Each number is 50 + 15 x the weight over its row's rms, rounded and kept within 0 to 99. Layers, rows and columns count from 0. The size before them is the row's rms in percent of the matrix's.

# layer 9 MLP up, 512x256, rms 0.0858, rows 410-481, columns 128-159
105:14 46 14 41 57 45 64 69 57 51 46 60 35 34 27 57 48 42 35 55 17 48 45 42 49 58 54 67 59 31 59 31
094:30 35 65 67 61 34 39 45 52 51 23 57 19 90 65 50 63 66 60 53 38 43 50 26 84 59 65 26 84 55 52 79
107:37 64 54 46 58 56 35 72 47 57 83 43 62 68 78 45 57 49 56 28 50 40 55 62 63 55 53 66 32 47 50 38
099:79 47 49 60 66 42 55 50 71 61 40 55 71 70 72 59 53 48 46 56 42 32 52 29 20 55 60 53 72 45 25 62
097:45 58 20 62 43 55 46 37 73 62 48 10 53 29 67 45 47 50 22 70 43 44 41 04 74 20 38 57 58 49 36 70
098:50 53 70 41 48 77 78 46 66 41 64 47 58 39 41 46 35 35 64 47 56 48 81 48 69 90 24 38 34 33 75 59
105:47 27 29 69 60 60 55 53 56 58 62 46 56 53 43 20 64 36 39 74 41 68 62 53 48 54 45 32 62 78 39 50
102:52 53 66 79 39 56 54 33 57 59 53 60 49 39 33 55 65 46 45 49 33 20 65 57 45 60 51 46 64 66 78 31
102:40 52 42 06 48 25 26 43 39 55 67 46 60 42 42 51 54 49 53 61 57 71 53 99 61 18 45 55 71 29 45 55
098:26 57 54 45 39 60 47 76 62 57 63 35 47 75 46 37 35 33 10 70 54 59 45 59 39 42 49 29 48 63 44 52
097:54 64 50 72 67 50 53 41 60 48 63 50 62 82 29 39 32 52 29 41 59 43 42 30 38 58 66 48 35 61 56 27
099:24 46 58 27 30 55 51 80 80 75 33 55 56 56 41 47 46 37 55 41 70 66 62 60 67 61 57 93 28 42 77 39
097:36 63 45 45 77 64 66 61 49 57 75 69 46 53 58 49 65 68 71 35 39 53 47 33 39 38 75 11 63 44 31 33
100:35 34 38 74 30 49 34 74 80 61 36 40 53 46 40 35 39 32 69 94 44 63 50 58 86 65 43 56 36 51 83 84
101:39 36 35 58 41 61 30 35 72 26 28 43 46 40 72 58 85 30 34 61 29 67 27 31 75 45 52 64 51 34 56 29
100:59 70 53 53 39 37 58 46 28 39 61 65 57 30 42 62 41 56 65 61 39 46 57 47 45 35 39 40 41 34 51 94
101:79 43 56 56 46 60 24 57 39 22 44 37 45 75 63 37 59 37 67 69 72 64 47 49 63 37 72 35 77 54 29 41
105:58 47 64 53 45 35 59 43 71 36 45 57 42 70 31 37 67 40 66 49 53 78 35 62 77 52 31 51 55 68 19 43
101:48 43 72 69 33 59 54 43 39 53 53 41 40 37 44 74 46 50 59 32 39 52 57 65 49 50 54 42 32 68 44 49
098:41 46 70 55 66 31 68 39 69 68 46 42 45 64 60 23 43 44 57 41 35 45 56 45 34 60 56 63 71 31 55 36
099:64 56 72 61 44 44 49 25 32 36 57 26 39 76 41 20 39 54 16 44 54 30 58 40 23 46 42 64 42 48 31 60
098:64 62 59 22 70 52 48 59 66 44 43 72 49 62 49 21 67 54 34 75 70 45 29 56 79 40 30 42 52 36 66 38
101:44 38 39 55 71 39 39 59 47 17 65 42 34 28 18 50 51 56 55 42 39 35 51 59 53 53 49 13 37 24 39 82
105:73 31 52 37 48 62 38 53 34 46 31 54 59 64 55 60 61 49 30 41 56 52 64 52 49 51 20 35 68 68 53 31
098:55 67 40 64 50 63 44 21 54 51 78 38 53 60 75 35 57 77 48 61 54 60 60 62 49 74 32 41 47 46 47 39
105:55 47 52 36 61 57 56 49 45 63 71 37 63 42 57 43 74 48 43 81 49 70 49 78 78 59 65 54 51 51 70 43
100:27 57 59 83 43 63 42 22 81 50 60 57 42 53 37 34 45 33 79 47 38 29 77 42 40 50 30 58 39 49 54 43
100:18 18 49 65 53 08 40 58 49 76 40 29 54 65 40 69 34 57 68 20 56 25 52 69 57 51 37 61 44 57 69 58
098:51 58 43 50 39 53 52 33 43 14 47 34 45 52 20 46 34 70 60 46 49 59 47 63 36 57 48 38 28 50 39 59
096:41 60 35 24 61 63 79 32 46 84 58 21 83 26 60 54 51 40 88 15 13 58 41 54 33 59 52 20 51 34 50 78
096:63 61 68 62 67 65 49 26 54 45 54 28 13 63 30 38 49 39 51 62 52 87 50 52 82 27 47 39 51 59 42 51
101:72 62 18 51 62 59 50 43 50 51 17 54 69 34 44 36 58 56 56 36 47 62 82 87 58 31 52 40 22 58 60 52
098:44 46 25 17 85 58 50 34 58 50 70 62 49 43 41 53 53 42 62 37 45 75 50 28 25 20 61 41 63 78 48 43
101:68 28 38 56 41 66 52 31 41 51 51 38 35 58 79 32 60 68 52 23 64 88 23 77 41 87 61 42 39 72 43 45
115:46 58 71 50 62 50 49 44 59 46 51 44 57 53 67 49 38 40 18 76 50 77 30 60 29 73 19 45 66 47 55 40
098:49 57 17 39 59 53 23 32 46 65 19 35 78 84 45 55 38 37 45 28 58 49 24 38 76 52 65 63 69 48 23 37
103:65 48 51 93 67 58 57 59 63 49 44 17 30 52 61 47 33 51 62 62 39 33 46 59 54 79 71 57 58 87 44 59
098:81 59 52 65 52 53 59 51 53 55 49 47 17 26 57 61 50 67 44 36 95 33 55 57 43 89 47 63 73 51 58 39
103:66 62 56 55 46 42 65 47 86 55 53 55 39 39 37 64 54 45 43 83 47 62 39 25 64 57 50 53 40 30 64 49
096:75 47 36 59 59 66 37 49 71 57 42 63 53 17 16 75 61 61 57 44 48 53 61 66 71 68 62 33 24 57 63 32
100:42 44 73 57 39 41 62 58 42 57 43 50 75 60 22 50 37 49 49 53 53 00 15 77 52 27 67 72 31 51 37 50
101:33 34 58 72 88 39 49 36 39 54 37 38 24 66 50 53 47 75 54 40 42 48 47 40 60 46 46 30 51 35 63 70
101:30 67 53 51 31 50 84 47 53 44 53 55 71 43 50 47 08 38 48 35 35 57 57 38 54 61 65 59 37 83 56 25
101:39 29 46 36 23 38 57 71 37 49 48 75 23 31 44 66 39 45 47 49 48 52 27 55 59 31 20 29 36 28 65 38
099:58 66 29 44 34 57 49 45 28 51 41 80 29 22 35 46 45 48 27 30 36 47 51 75 38 49 27 16 20 53 32 51
096:44 78 68 42 75 25 53 51 46 27 46 53 33 59 81 38 52 53 22 31 31 31 52 46 45 29 71 58 30 40 29 58
098:46 66 52 65 36 28 76 62 53 68 71 22 38 50 31 63 39 56 37 32 21 31 62 49 43 62 58 59 29 13 44 45
101:37 69 57 70 62 62 53 61 59 56 65 52 74 61 33 40 23 48 32 62 36 52 35 48 54 38 58 27 57 79 40 43
104:31 70 66 87 75 46 57 39 58 43 38 52 64 35 50 31 45 72 70 93 27 51 71 72 29 49 57 65 80 54 23 63
102:42 29 47 43 53 49 67 49 81 59 57 48 84 54 28 52 27 63 63 54 55 33 52 44 47 16 43 49 39 27 39 49
099:43 31 25 14 23 48 66 58 83 55 10 38 47 49 39 39 42 54 45 51 44 39 56 34 70 42 59 58 46 54 41 87
103:62 49 62 71 54 55 46 44 46 60 58 40 72 30 66 63 48 67 48 27 47 36 53 72 53 66 28 37 47 25 71 51
098:52 45 43 42 52 22 61 69 66 40 28 55 70 44 73 35 39 52 73 64 58 65 43 64 39 75 41 68 36 40 40 82
096:70 44 68 24 34 71 26 32 47 41 60 34 55 63 45 67 29 54 72 46 44 65 79 47 26 50 42 32 47 33 55 47
100:50 68 64 63 42 12 34 48 17 71 54 44 65 65 51 19 31 58 56 54 28 55 54 41 63 56 77 41 64 60 45 35
098:44 53 59 46 25 73 48 53 61 53 28 51 43 44 58 64 49 31 42 21 49 60 64 49 64 82 33 29 57 65 74 59
099:45 18 67 49 56 40 62 72 21 49 46 50 59 45 53 56 82 40 28 41 56 19 27 93 32 52 44 55 54 56 48 57
101:64 33 60 26 40 66 34 59 43 60 46 37 36 45 40 71 37 38 50 69 42 64 44 41 33 43 37 68 42 31 47 76
097:65 42 38 31 54 57 63 37 71 28 32 39 60 64 41 45 58 40 47 79 45 47 38 39 41 52 62 45 40 34 44 46
101:56 18 69 68 33 37 65 73 50 51 70 62 52 44 57 54 67 31 62 59 54 45 59 38 52 49 31 63 67 24 44 30
103:20 56 44 48 45 43 79 40 48 64 47 58 71 43 21 07 52 43 73 42 63 50 54 62 27 26 69 59 48 75 58 56
099:41 31 40 56 86 43 65 54 49 37 63 60 38 55 65 44 54 51 38 41 42 68 54 49 43 57 54 29 51 37 41 42
100:49 55 48 13 33 49 36 47 65 67 51 25 49 43 34 91 57 84 73 39 28 73 45 25 57 37 53 72 51 65 46 44
102:38 64 55 32 72 56 40 33 46 39 44 59 41 45 38 22 57 29 28 55 61 55 60 72 32 41 52 44 46 45 84 39
104:60 14 61 63 47 98 35 59 41 42 67 49 59 76 32 40 15 43 30 18 60 39 53 25 40 62 38 06 31 51 77 53
098:66 26 68 62 54 46 43 68 52 61 71 32 40 69 50 75 13 70 86 69 57 86 38 46 79 28 66 71 46 70 38 72
098:32 48 70 37 14 47 62 39 07 71 58 64 75 64 66 58 53 44 51 51 48 23 42 31 21 34 18 57 51 30 42 37
097:55 38 83 59 80 63 65 49 44 48 51 56 39 62 56 36 35 30 33 31 48 00 55 33 29 33 43 59 56 59 22 42
097:59 50 42 79 47 54 48 61 71 23 60 55 37 53 64 57 50 57 66 57 34 21 53 58 32 64 17 63 61 46 48 72
100:57 61 75 49 58 33 63 77 53 61 73 62 39 32 38 52 50 46 26 64 50 65 53 76 08 68 51 70 37 66 49 71
105:42 51 31 60 48 59 70 26 60 50 39 39 71 45 49 50 59 47 54 35 31 61 66 71 43 56 63 47 42 55 38 47
099:80 50 69 46 55 63 33 33 47 62 40 64 40 39 55 39 63 76 50 53 63 80 71 62 37 56 59 64 76 46 61 63
# layer 9 MLP down (transposed), 512x256, rms 0.0557, rows 410-480, columns 128-159
105:56 70 38 61 54 32 72 72 32 57 41 47 53 60 47 39 42 57 56 43 49 85 62 55 53 71 42 75 40 41 47 58
097:74 55 62 63 53 66 38 54 81 33 60 48 45 37 41 36 37 16 59 36 78 63 66 82 37 84 47 58 62 45 43 33
106:29 56 56 48 28 37 35 66 51 32 54 29 44 46 61 28 62 49 20 54 47 24 36 33 22 62 62 50 39 62 31 28
092:55 64 63 54 48 38 40 43 35 38 60 61 26 30 60 35 44 66 57 23 48 48 36 43 58 36 23 38 21 38 50 30
101:46 79 43 46 45 69 03 62 78 52 45 52 57 45 45 30 42 53 33 49 27 25 46 50 50 48 53 51 36 54 58 57
098:49 27 63 39 34 38 63 51 39 59 35 38 46 67 72 21 59 63 69 46 63 29 76 44 46 59 50 56 52 24 52 66
095:60 36 40 39 56 65 53 39 49 56 51 46 37 59 64 56 39 55 38 41 71 47 22 53 16 50 64 79 92 55 37 45
104:72 64 41 47 48 42 49 44 56 63 49 45 67 41 49 54 55 45 28 37 28 44 40 55 87 76 53 43 76 80 72 39
095:76 52 41 45 45 17 19 41 60 38 54 51 45 87 47 72 53 49 54 52 59 56 55 49 40 44 54 35 56 39 52 37
101:57 65 53 38 43 66 54 56 55 24 71 20 57 56 41 60 32 59 65 51 48 68 21 62 69 34 36 48 36 45 51 36
099:78 63 62 53 62 57 36 59 66 67 46 45 81 35 56 52 37 32 67 56 39 31 45 27 38 51 54 48 40 44 75 46
100:42 64 61 57 56 55 55 47 64 49 32 65 37 48 51 43 35 40 72 60 53 37 59 80 80 32 19 47 68 66 71 57
098:43 14 64 61 72 46 46 25 31 39 58 63 99 34 42 17 70 59 51 42 65 34 68 41 57 31 67 49 47 41 58 38
097:59 64 57 48 49 69 58 44 23 47 62 50 58 86 28 44 55 05 52 60 38 60 36 51 61 73 42 41 50 54 45 65
103:49 48 37 28 61 29 54 25 38 46 34 65 60 49 72 36 59 39 14 60 21 39 45 54 46 66 52 42 55 25 30 67
097:46 33 65 54 52 51 48 66 62 45 45 66 67 53 59 58 61 37 53 45 66 50 68 79 70 73 42 47 49 40 37 51
101:64 33 75 46 56 40 47 72 40 58 27 83 61 57 58 27 54 53 53 64 65 19 53 54 45 34 57 56 49 57 59 64
104:50 51 27 73 39 56 53 58 25 49 43 53 53 44 59 31 55 68 48 67 40 38 37 55 37 54 51 44 31 72 50 48
102:66 62 48 30 15 46 19 29 46 40 52 38 52 49 23 38 60 53 26 28 34 38 47 46 70 42 55 36 29 35 42 48
098:30 28 51 29 56 61 47 43 50 61 63 73 48 50 70 29 29 23 33 69 66 65 60 17 43 36 67 42 57 39 36 35
102:60 67 53 59 19 22 61 29 47 63 32 62 69 60 37 34 48 29 62 46 45 61 40 56 35 27 65 30 52 53 45 44
101:70 52 46 43 65 51 42 63 31 60 54 50 39 82 27 42 31 58 00 54 76 51 30 67 25 60 53 67 65 64 57 55
101:58 48 43 67 57 32 67 33 49 40 53 32 53 58 55 37 66 53 09 65 43 40 24 36 56 66 47 77 66 66 48 42
105:44 65 50 44 54 37 39 68 47 65 21 49 54 48 35 45 56 64 67 52 49 56 38 62 60 54 66 38 65 57 70 38
100:44 70 51 42 49 54 44 43 39 58 58 36 47 79 45 48 69 50 57 51 29 35 57 88 67 33 44 70 53 51 33 63
111:21 35 68 60 41 62 62 47 33 61 47 06 54 33 25 27 38 55 52 35 61 25 47 51 45 36 72 49 62 60 65 48
101:52 41 32 47 52 68 38 40 00 40 35 76 44 53 56 66 39 46 40 45 39 51 49 60 66 50 32 62 59 53 30 70
101:64 62 35 83 50 52 59 67 60 67 53 52 39 48 35 74 45 52 44 77 51 98 41 39 55 39 81 71 42 55 70 54
094:24 20 66 51 45 55 50 35 48 42 50 46 60 53 38 57 54 64 25 39 70 39 46 43 19 50 82 58 46 54 34 62
098:62 51 69 59 50 19 63 42 48 14 28 35 29 32 52 57 60 29 56 39 90 58 56 51 68 57 44 25 41 99 38 41
095:45 66 61 55 41 33 42 68 76 32 90 64 56 52 28 36 67 65 52 45 32 37 54 86 72 55 44 58 34 54 62 53
101:61 97 43 67 42 54 49 44 44 43 60 68 58 32 39 52 52 58 44 46 26 64 49 49 57 50 47 30 45 34 58 47
101:62 36 58 57 50 57 93 37 34 72 62 71 65 47 75 51 30 41 24 43 32 41 45 32 42 66 29 46 38 30 56 48
095:60 63 72 38 46 30 43 34 25 32 54 45 36 61 31 63 36 65 51 51 29 48 55 42 60 13 50 40 62 04 80 71
101:41 54 61 51 50 38 14 36 52 38 50 51 27 41 67 38 60 60 30 67 39 56 51 64 63 59 57 45 51 54 48 56
100:32 41 81 68 74 31 42 80 61 49 37 52 69 15 45 82 43 40 60 54 31 61 14 40 66 64 30 33 52 49 84 63
099:71 62 72 66 39 61 45 74 43 70 51 56 45 40 50 46 44 54 58 44 53 78 29 56 56 19 28 76 47 45 65 69
099:56 78 29 79 49 51 74 59 45 66 24 51 53 47 33 38 58 26 59 50 61 72 42 66 30 38 67 40 46 51 69 43
102:73 47 50 22 48 47 41 54 56 42 50 47 23 60 65 64 50 59 77 64 29 39 59 81 39 56 51 73 43 35 57 51
097:66 44 41 62 42 55 34 51 65 39 39 70 56 44 64 52 65 30 49 19 48 59 58 37 71 50 45 70 43 52 57 61
099:55 21 51 04 56 49 36 25 38 58 41 59 65 54 51 39 44 56 69 51 47 62 63 42 40 60 50 43 39 48 48 66
100:44 60 35 25 42 50 67 41 49 60 62 42 44 58 48 29 71 64 57 41 20 79 72 49 77 43 57 83 59 48 77 59
099:36 68 62 53 58 55 39 45 64 44 44 56 70 65 54 54 49 65 33 48 19 54 44 56 41 42 45 85 55 58 59 32
101:56 64 39 65 35 58 60 53 48 36 41 59 52 39 39 53 50 46 39 47 58 43 33 42 54 38 41 59 43 43 55 71
101:69 27 58 24 31 44 48 41 51 52 65 37 96 46 51 54 51 64 70 49 41 57 55 50 55 60 39 35 48 26 44 53
099:36 63 56 35 58 35 77 37 66 58 53 52 42 41 53 60 37 56 63 72 47 50 73 78 45 86 59 60 45 63 49 45
098:50 31 30 56 51 35 45 55 63 52 63 30 52 59 51 60 34 60 44 46 30 66 19 43 42 81 58 44 54 32 45 44
098:55 67 49 46 58 71 38 54 57 20 57 55 42 42 63 10 49 58 42 34 67 67 58 36 51 31 31 39 65 61 66 43
102:50 23 66 70 62 35 21 66 49 09 49 52 69 39 25 44 76 45 48 42 43 33 48 44 36 73 40 48 50 59 66 65
099:46 24 42 71 44 45 55 18 39 36 60 48 49 35 29 33 23 47 64 85 77 57 38 54 54 15 37 55 36 41 55 52
102:42 65 57 81 51 50 25 45 77 47 39 36 22 64 44 61 78 64 47 35 63 63 34 58 49 50 71 44 43 69 57 62
103:47 33 62 38 43 53 44 55 45 49 70 63 65 54 70 92 75 59 36 60 52 72 34 42 44 51 47 29 52 53 37 62
100:38 60 35 44 63 36 39 38 52 62 58 41 44 58 39 50 45 18 49 75 55 48 61 29 53 54 49 34 68 45 64 30
098:46 33 42 37 86 52 67 66 29 69 07 34 66 63 42 21 53 58 46 17 23 20 39 39 57 59 54 55 32 33 39 42
098:57 58 43 45 64 27 39 66 52 76 44 68 26 50 61 26 77 47 33 51 39 22 68 52 57 35 68 45 40 65 41 52
087:38 52 38 61 53 31 26 55 43 20 28 77 46 66 66 70 20 39 38 41 57 41 34 47 66 36 53 27 46 32 46 38
099:58 59 35 48 76 44 79 51 52 43 56 50 37 50 64 55 41 49 50 65 48 57 43 49 24 25 58 59 35 55 31 53
106:47 70 53 34 67 61 53 74 64 39 47 25 49 49 60 41 66 62 68 62 52 84 55 79 44 81 55 70 59 52 34 46
097:45 41 54 51 65 25 65 49 71 53 63 43 41 51 28 52 56 47 66 58 58 69 34 31 20 59 43 50 31 60 26 67
102:44 59 26 48 53 52 23 57 50 40 47 58 70 57 49 51 38 43 66 59 42 29 45 63 67 38 26 43 49 35 84 37
098:41 31 40 53 45 50 63 45 66 67 60 60 51 60 54 36 57 40 59 41 65 64 36 56 47 56 57 27 40 67 77 68
099:53 56 27 38 49 62 65 46 64 58 28 54 64 38 61 63 46 35 62 34 45 05 65 42 59 49 28 61 14 42 63 55
101:59 55 44 31 46 50 51 47 51 21 41 39 65 69 59 66 73 42 49 29 40 33 18 61 53 86 73 77 25 42 69 47
101:57 89 55 37 35 35 54 40 30 53 42 68 41 38 42 43 58 18 23 67 41 52 50 74 57 65 46 57 61 43 53 51
101:61 37 68 74 37 46 55 52 35 70 48 62 54 24 38 67 33 22 50 56 76 50 52 38 75 59 73 34 60 43 47 35
100:54 37 45 49 32 67 48 27 69 67 63 60 43 50 63 30 49 66 68 50 40 74 60 68 80 46 52 88 35 58 53 47
097:71 57 49 62 44 45 69 59 82 56 61 41 42 07 36 48 24 58 67 39 41 64 37 46 37 57 37 43 47 59 89 40
095:37 44 92 57 57 58 68 34 50 50 46 45 51 46 50 43 21 56 35 35 87 54 47 29 29 60 44 63 57 41 63 51
098:23 49 53 38 29 71 45 21 36 45 28 48 33 59 42 41 54 34 39 35 48 58 58 29 92 44 71 60 39 59 60 31
099:51 37 42 32 49 57 29 59 70 57 37 60 35 44 57 30 31 41 55 53 58 19 53 50 72 36 17 32 66 39 43 34
105:42 35 41 60 48 51 71 55 44 67 53 22 67 69 48 61 37 30 66 29 59 58 40 51 77 77 33 56 61 44 55 51
# layer 9 MLP gate, 512x256, rms 0.0922, rows 411-481, columns 128-159
097:33 44 60 28 69 54 56 77 47 52 53 57 78 39 50 44 35 57 62 75 37 63 32 38 57 38 59 65 61 73 53 61
096:62 81 64 27 65 39 49 41 69 63 24 46 72 22 56 42 53 58 42 45 12 70 42 74 47 82 40 64 63 61 70 48
110:52 55 63 66 48 48 21 58 58 49 54 48 69 61 59 55 51 59 44 66 62 55 56 55 72 54 64 50 90 43 42 78
097:49 64 55 74 56 56 54 59 42 45 40 37 47 68 46 45 34 50 40 68 54 71 77 51 61 99 69 46 55 68 65 44
100:39 54 62 55 32 44 39 58 83 50 33 47 58 19 33 52 54 41 64 49 74 73 63 63 67 48 55 37 42 60 51 64
103:44 74 29 35 27 45 21 14 49 42 41 22 51 50 37 79 38 33 82 39 51 44 63 62 26 36 46 61 69 41 45 39
101:40 42 60 86 52 39 41 53 64 38 39 44 47 26 36 48 36 39 78 53 49 53 52 25 63 50 54 42 54 81 43 73
098:56 49 41 44 60 50 43 29 65 55 52 49 29 62 48 53 44 55 65 57 48 70 55 65 31 61 52 46 68 51 36 63
097:60 62 57 48 41 47 54 62 61 26 59 56 65 28 60 56 44 33 51 54 26 53 61 20 29 57 54 31 40 45 36 42
095:33 50 56 44 24 48 46 47 66 60 52 65 46 53 79 47 55 62 63 53 43 86 66 62 66 62 51 58 45 29 38 50
100:53 72 43 32 48 49 52 49 87 51 42 49 56 16 13 34 49 38 56 53 31 30 41 38 65 54 61 40 82 58 69 67
100:69 46 51 72 40 25 54 54 42 76 48 61 62 41 47 43 71 50 52 39 68 49 52 51 94 57 34 38 55 88 65 80
101:64 56 45 33 41 56 55 50 51 47 49 32 23 35 67 33 61 57 25 63 45 43 61 56 57 45 90 52 44 50 39 24
107:61 49 31 99 43 55 73 62 48 64 54 47 86 23 60 66 57 41 55 47 48 75 52 48 76 33 64 59 51 62 67 67
100:37 46 61 39 43 31 50 60 62 68 30 39 53 58 51 59 66 87 36 62 15 69 39 26 62 69 61 63 46 39 35 65
098:36 42 50 49 74 49 30 59 68 69 25 45 52 51 64 54 45 50 63 64 53 51 77 38 79 66 62 61 67 74 38 53
106:33 75 40 54 47 34 60 52 51 52 40 43 61 66 56 53 71 69 67 44 58 38 80 35 41 44 71 43 39 67 61 67
103:55 53 76 53 66 25 45 58 34 46 69 77 43 47 66 59 59 51 52 59 72 48 43 43 46 51 34 59 50 57 72 41
097:79 45 44 67 41 69 43 52 45 30 65 20 35 55 39 32 58 65 51 43 60 52 59 53 35 55 50 58 59 59 33 42
107:43 51 70 52 47 42 51 41 24 64 38 44 45 71 51 61 73 59 50 62 38 38 69 54 50 56 61 60 56 61 21 63
098:50 51 47 38 50 49 57 48 66 76 52 39 61 51 54 31 55 53 26 44 62 61 48 58 71 50 41 49 62 51 49 71
101:37 83 63 78 44 45 59 55 60 80 33 62 62 68 74 38 75 38 47 76 50 41 25 50 73 43 65 61 69 74 59 55
108:42 30 65 57 69 40 73 41 83 61 37 29 53 39 62 72 42 47 29 65 36 55 49 41 69 51 32 42 46 28 69 75
100:53 57 62 64 32 50 63 49 64 54 82 65 28 36 22 69 75 55 48 73 52 55 47 37 57 49 49 24 67 51 29 40
104:46 61 56 51 45 35 61 49 62 54 36 42 56 49 37 85 74 19 19 46 52 22 42 58 44 33 19 55 59 40 41 81
096:68 40 68 37 47 72 43 21 38 27 62 61 50 44 64 91 55 55 65 64 65 27 82 38 42 59 37 67 62 46 70 49
099:41 54 71 50 43 46 40 48 62 17 49 66 51 51 48 51 35 60 57 59 22 57 54 49 40 52 39 43 47 48 63 53
099:60 43 58 52 40 56 27 50 68 73 39 40 41 68 76 34 46 39 39 67 51 57 45 57 82 51 24 38 78 43 60 64
102:68 55 68 52 81 36 81 58 27 38 50 25 39 37 38 88 66 37 58 46 76 56 50 41 51 56 65 30 25 76 51 61
094:61 47 35 35 68 54 49 16 54 72 41 53 21 58 49 47 36 45 54 52 34 59 51 21 68 39 56 37 64 43 44 63
101:47 71 34 54 42 51 67 47 46 65 29 90 67 50 38 36 45 61 58 48 39 55 31 52 51 63 72 52 54 73 05 49
095:14 48 47 85 68 38 39 46 65 44 52 51 54 56 80 55 45 49 17 76 39 46 47 41 70 64 70 49 69 43 55 66
095:76 37 70 54 44 19 66 46 44 45 54 29 40 58 40 61 45 33 26 41 20 54 48 52 90 32 57 57 98 41 57 79
106:32 76 49 54 55 33 57 40 51 69 46 30 40 45 38 30 54 58 39 45 34 55 54 17 54 84 39 72 33 76 64 34
099:44 58 47 67 34 47 65 57 80 31 60 39 40 40 45 38 50 51 34 47 38 54 58 73 13 49 72 80 45 45 47 45
100:25 73 46 49 29 22 39 21 59 58 40 68 33 17 52 71 64 67 58 39 53 26 53 60 53 49 75 52 57 52 48 49
097:54 60 55 52 47 53 65 54 37 54 46 23 34 40 46 41 58 35 21 38 43 63 66 26 57 60 76 46 63 69 68 66
098:42 51 58 69 61 37 55 44 48 48 51 43 66 53 60 81 40 51 32 45 20 30 68 47 52 54 31 40 64 46 46 38
091:47 53 49 89 80 43 62 73 46 55 54 24 65 51 50 60 73 44 51 54 72 61 68 44 60 37 34 51 48 59 66 47
093:42 45 43 62 41 41 59 51 80 32 54 94 54 51 38 51 71 75 73 46 56 62 58 53 53 58 65 58 68 70 72 70
099:60 73 48 41 52 47 40 69 55 39 64 46 61 23 52 46 49 41 40 55 36 61 51 46 57 62 57 40 87 39 59 23
105:41 26 38 57 69 57 76 52 41 49 60 46 04 56 45 53 55 58 64 56 15 57 40 21 49 63 34 20 45 64 57 41
102:52 46 35 60 37 59 37 73 17 46 53 39 65 36 77 38 39 41 55 70 45 97 61 65 52 50 39 56 34 43 59 50
102:48 51 51 57 59 43 64 61 73 71 65 32 50 46 43 66 60 77 38 47 52 39 52 41 52 50 52 58 56 46 03 41
102:24 72 65 48 68 36 38 99 68 40 47 52 64 56 39 40 73 50 31 55 86 51 51 42 75 54 45 54 47 37 53 33
102:52 58 32 48 53 19 56 42 57 87 49 65 59 46 43 51 38 36 32 37 39 37 35 60 50 29 62 46 76 36 30 56
103:45 51 44 29 58 45 52 46 50 64 47 34 40 40 53 43 63 58 29 62 55 62 64 45 61 54 55 50 48 35 43 55
099:50 34 71 63 42 61 58 51 59 55 52 60 62 25 64 58 78 42 47 53 21 32 54 28 64 68 44 48 62 91 46 65
098:66 40 61 35 51 29 63 53 74 60 48 44 68 38 29 41 69 65 48 62 56 34 46 09 55 44 61 56 38 40 27 57
103:57 43 62 36 42 35 42 56 64 52 44 55 59 44 33 31 58 53 39 47 41 30 72 42 60 59 92 48 58 45 55 38
108:51 78 71 32 58 43 64 34 85 69 57 27 46 35 37 38 58 63 56 44 55 57 65 55 69 52 42 64 68 52 45 47
098:18 45 38 44 33 73 23 50 46 28 59 43 46 55 42 60 50 21 68 57 32 63 55 52 41 57 74 54 53 32 41 71
091:87 63 53 42 52 46 38 56 40 67 78 39 83 34 31 53 38 55 60 50 51 32 34 54 45 41 46 72 61 44 53 60
092:69 45 60 56 46 49 37 77 68 46 46 29 73 47 29 49 27 46 37 43 52 50 28 39 36 72 59 45 68 46 59 55
091:48 61 56 34 49 62 51 59 58 80 49 32 46 41 47 24 34 72 45 55 46 77 64 72 37 39 42 41 85 71 37 72
108:41 47 52 71 45 78 74 39 34 60 40 32 35 48 49 41 36 78 47 47 32 57 56 34 37 76 65 62 62 66 43 61
110:70 41 52 72 46 57 34 74 53 40 42 48 30 22 26 73 52 23 38 72 62 51 45 46 41 61 54 44 54 50 57 51
091:62 69 57 63 43 43 64 70 50 53 40 07 50 24 40 56 72 61 46 71 56 51 32 53 46 24 59 33 64 25 42 48
105:58 63 49 77 40 20 43 43 68 55 59 59 42 71 52 33 40 37 38 46 59 71 71 33 37 61 58 65 79 77 66 39
097:56 65 40 55 38 58 38 46 41 37 52 33 63 63 50 58 54 49 52 51 41 50 76 37 54 49 53 23 40 53 64 64
094:68 29 66 60 34 47 62 40 54 54 44 66 45 28 20 42 55 30 51 64 61 40 33 35 55 57 52 50 54 75 78 60
091:70 59 28 54 48 65 63 44 70 57 43 55 28 56 43 15 59 40 28 63 41 81 64 31 64 33 86 47 49 44 31 74
093:46 35 45 44 45 60 39 43 58 58 51 52 54 71 62 74 52 52 57 16 71 34 56 12 41 54 57 52 22 33 42 51
107:50 50 71 69 34 41 35 41 42 50 29 82 56 40 40 63 51 30 61 61 39 60 28 56 57 81 64 65 34 57 52 64
101:44 52 84 50 74 33 55 44 47 58 52 45 50 43 54 74 43 76 60 72 57 54 40 41 29 47 64 58 50 55 36 75
095:63 24 55 27 34 76 39 49 57 69 73 58 49 48 40 35 60 58 67 43 26 45 66 31 81 78 81 45 50 64 77 65
103:55 64 57 44 72 62 60 34 72 85 32 33 42 55 58 52 49 57 35 45 39 24 80 47 59 48 50 25 59 50 30 49
098:39 75 78 44 80 29 65 42 87 53 35 59 54 41 43 53 40 70 34 61 35 32 74 50 48 38 48 62 72 68 37 57
095:41 53 16 67 47 63 35 49 40 39 42 63 74 32 51 66 55 45 47 80 57 26 50 41 73 51 27 29 48 53 68 34
103:45 72 28 67 34 52 49 62 99 37 58 46 60 50 49 58 49 46 55 66 54 50 59 52 52 48 35 64 97 49 52 37
099:21 57 36 58 30 42 48 52 36 53 45 28 71 60 19 75 54 77 58 38 39 47 49 45 40 39 41 35 30 51 08 38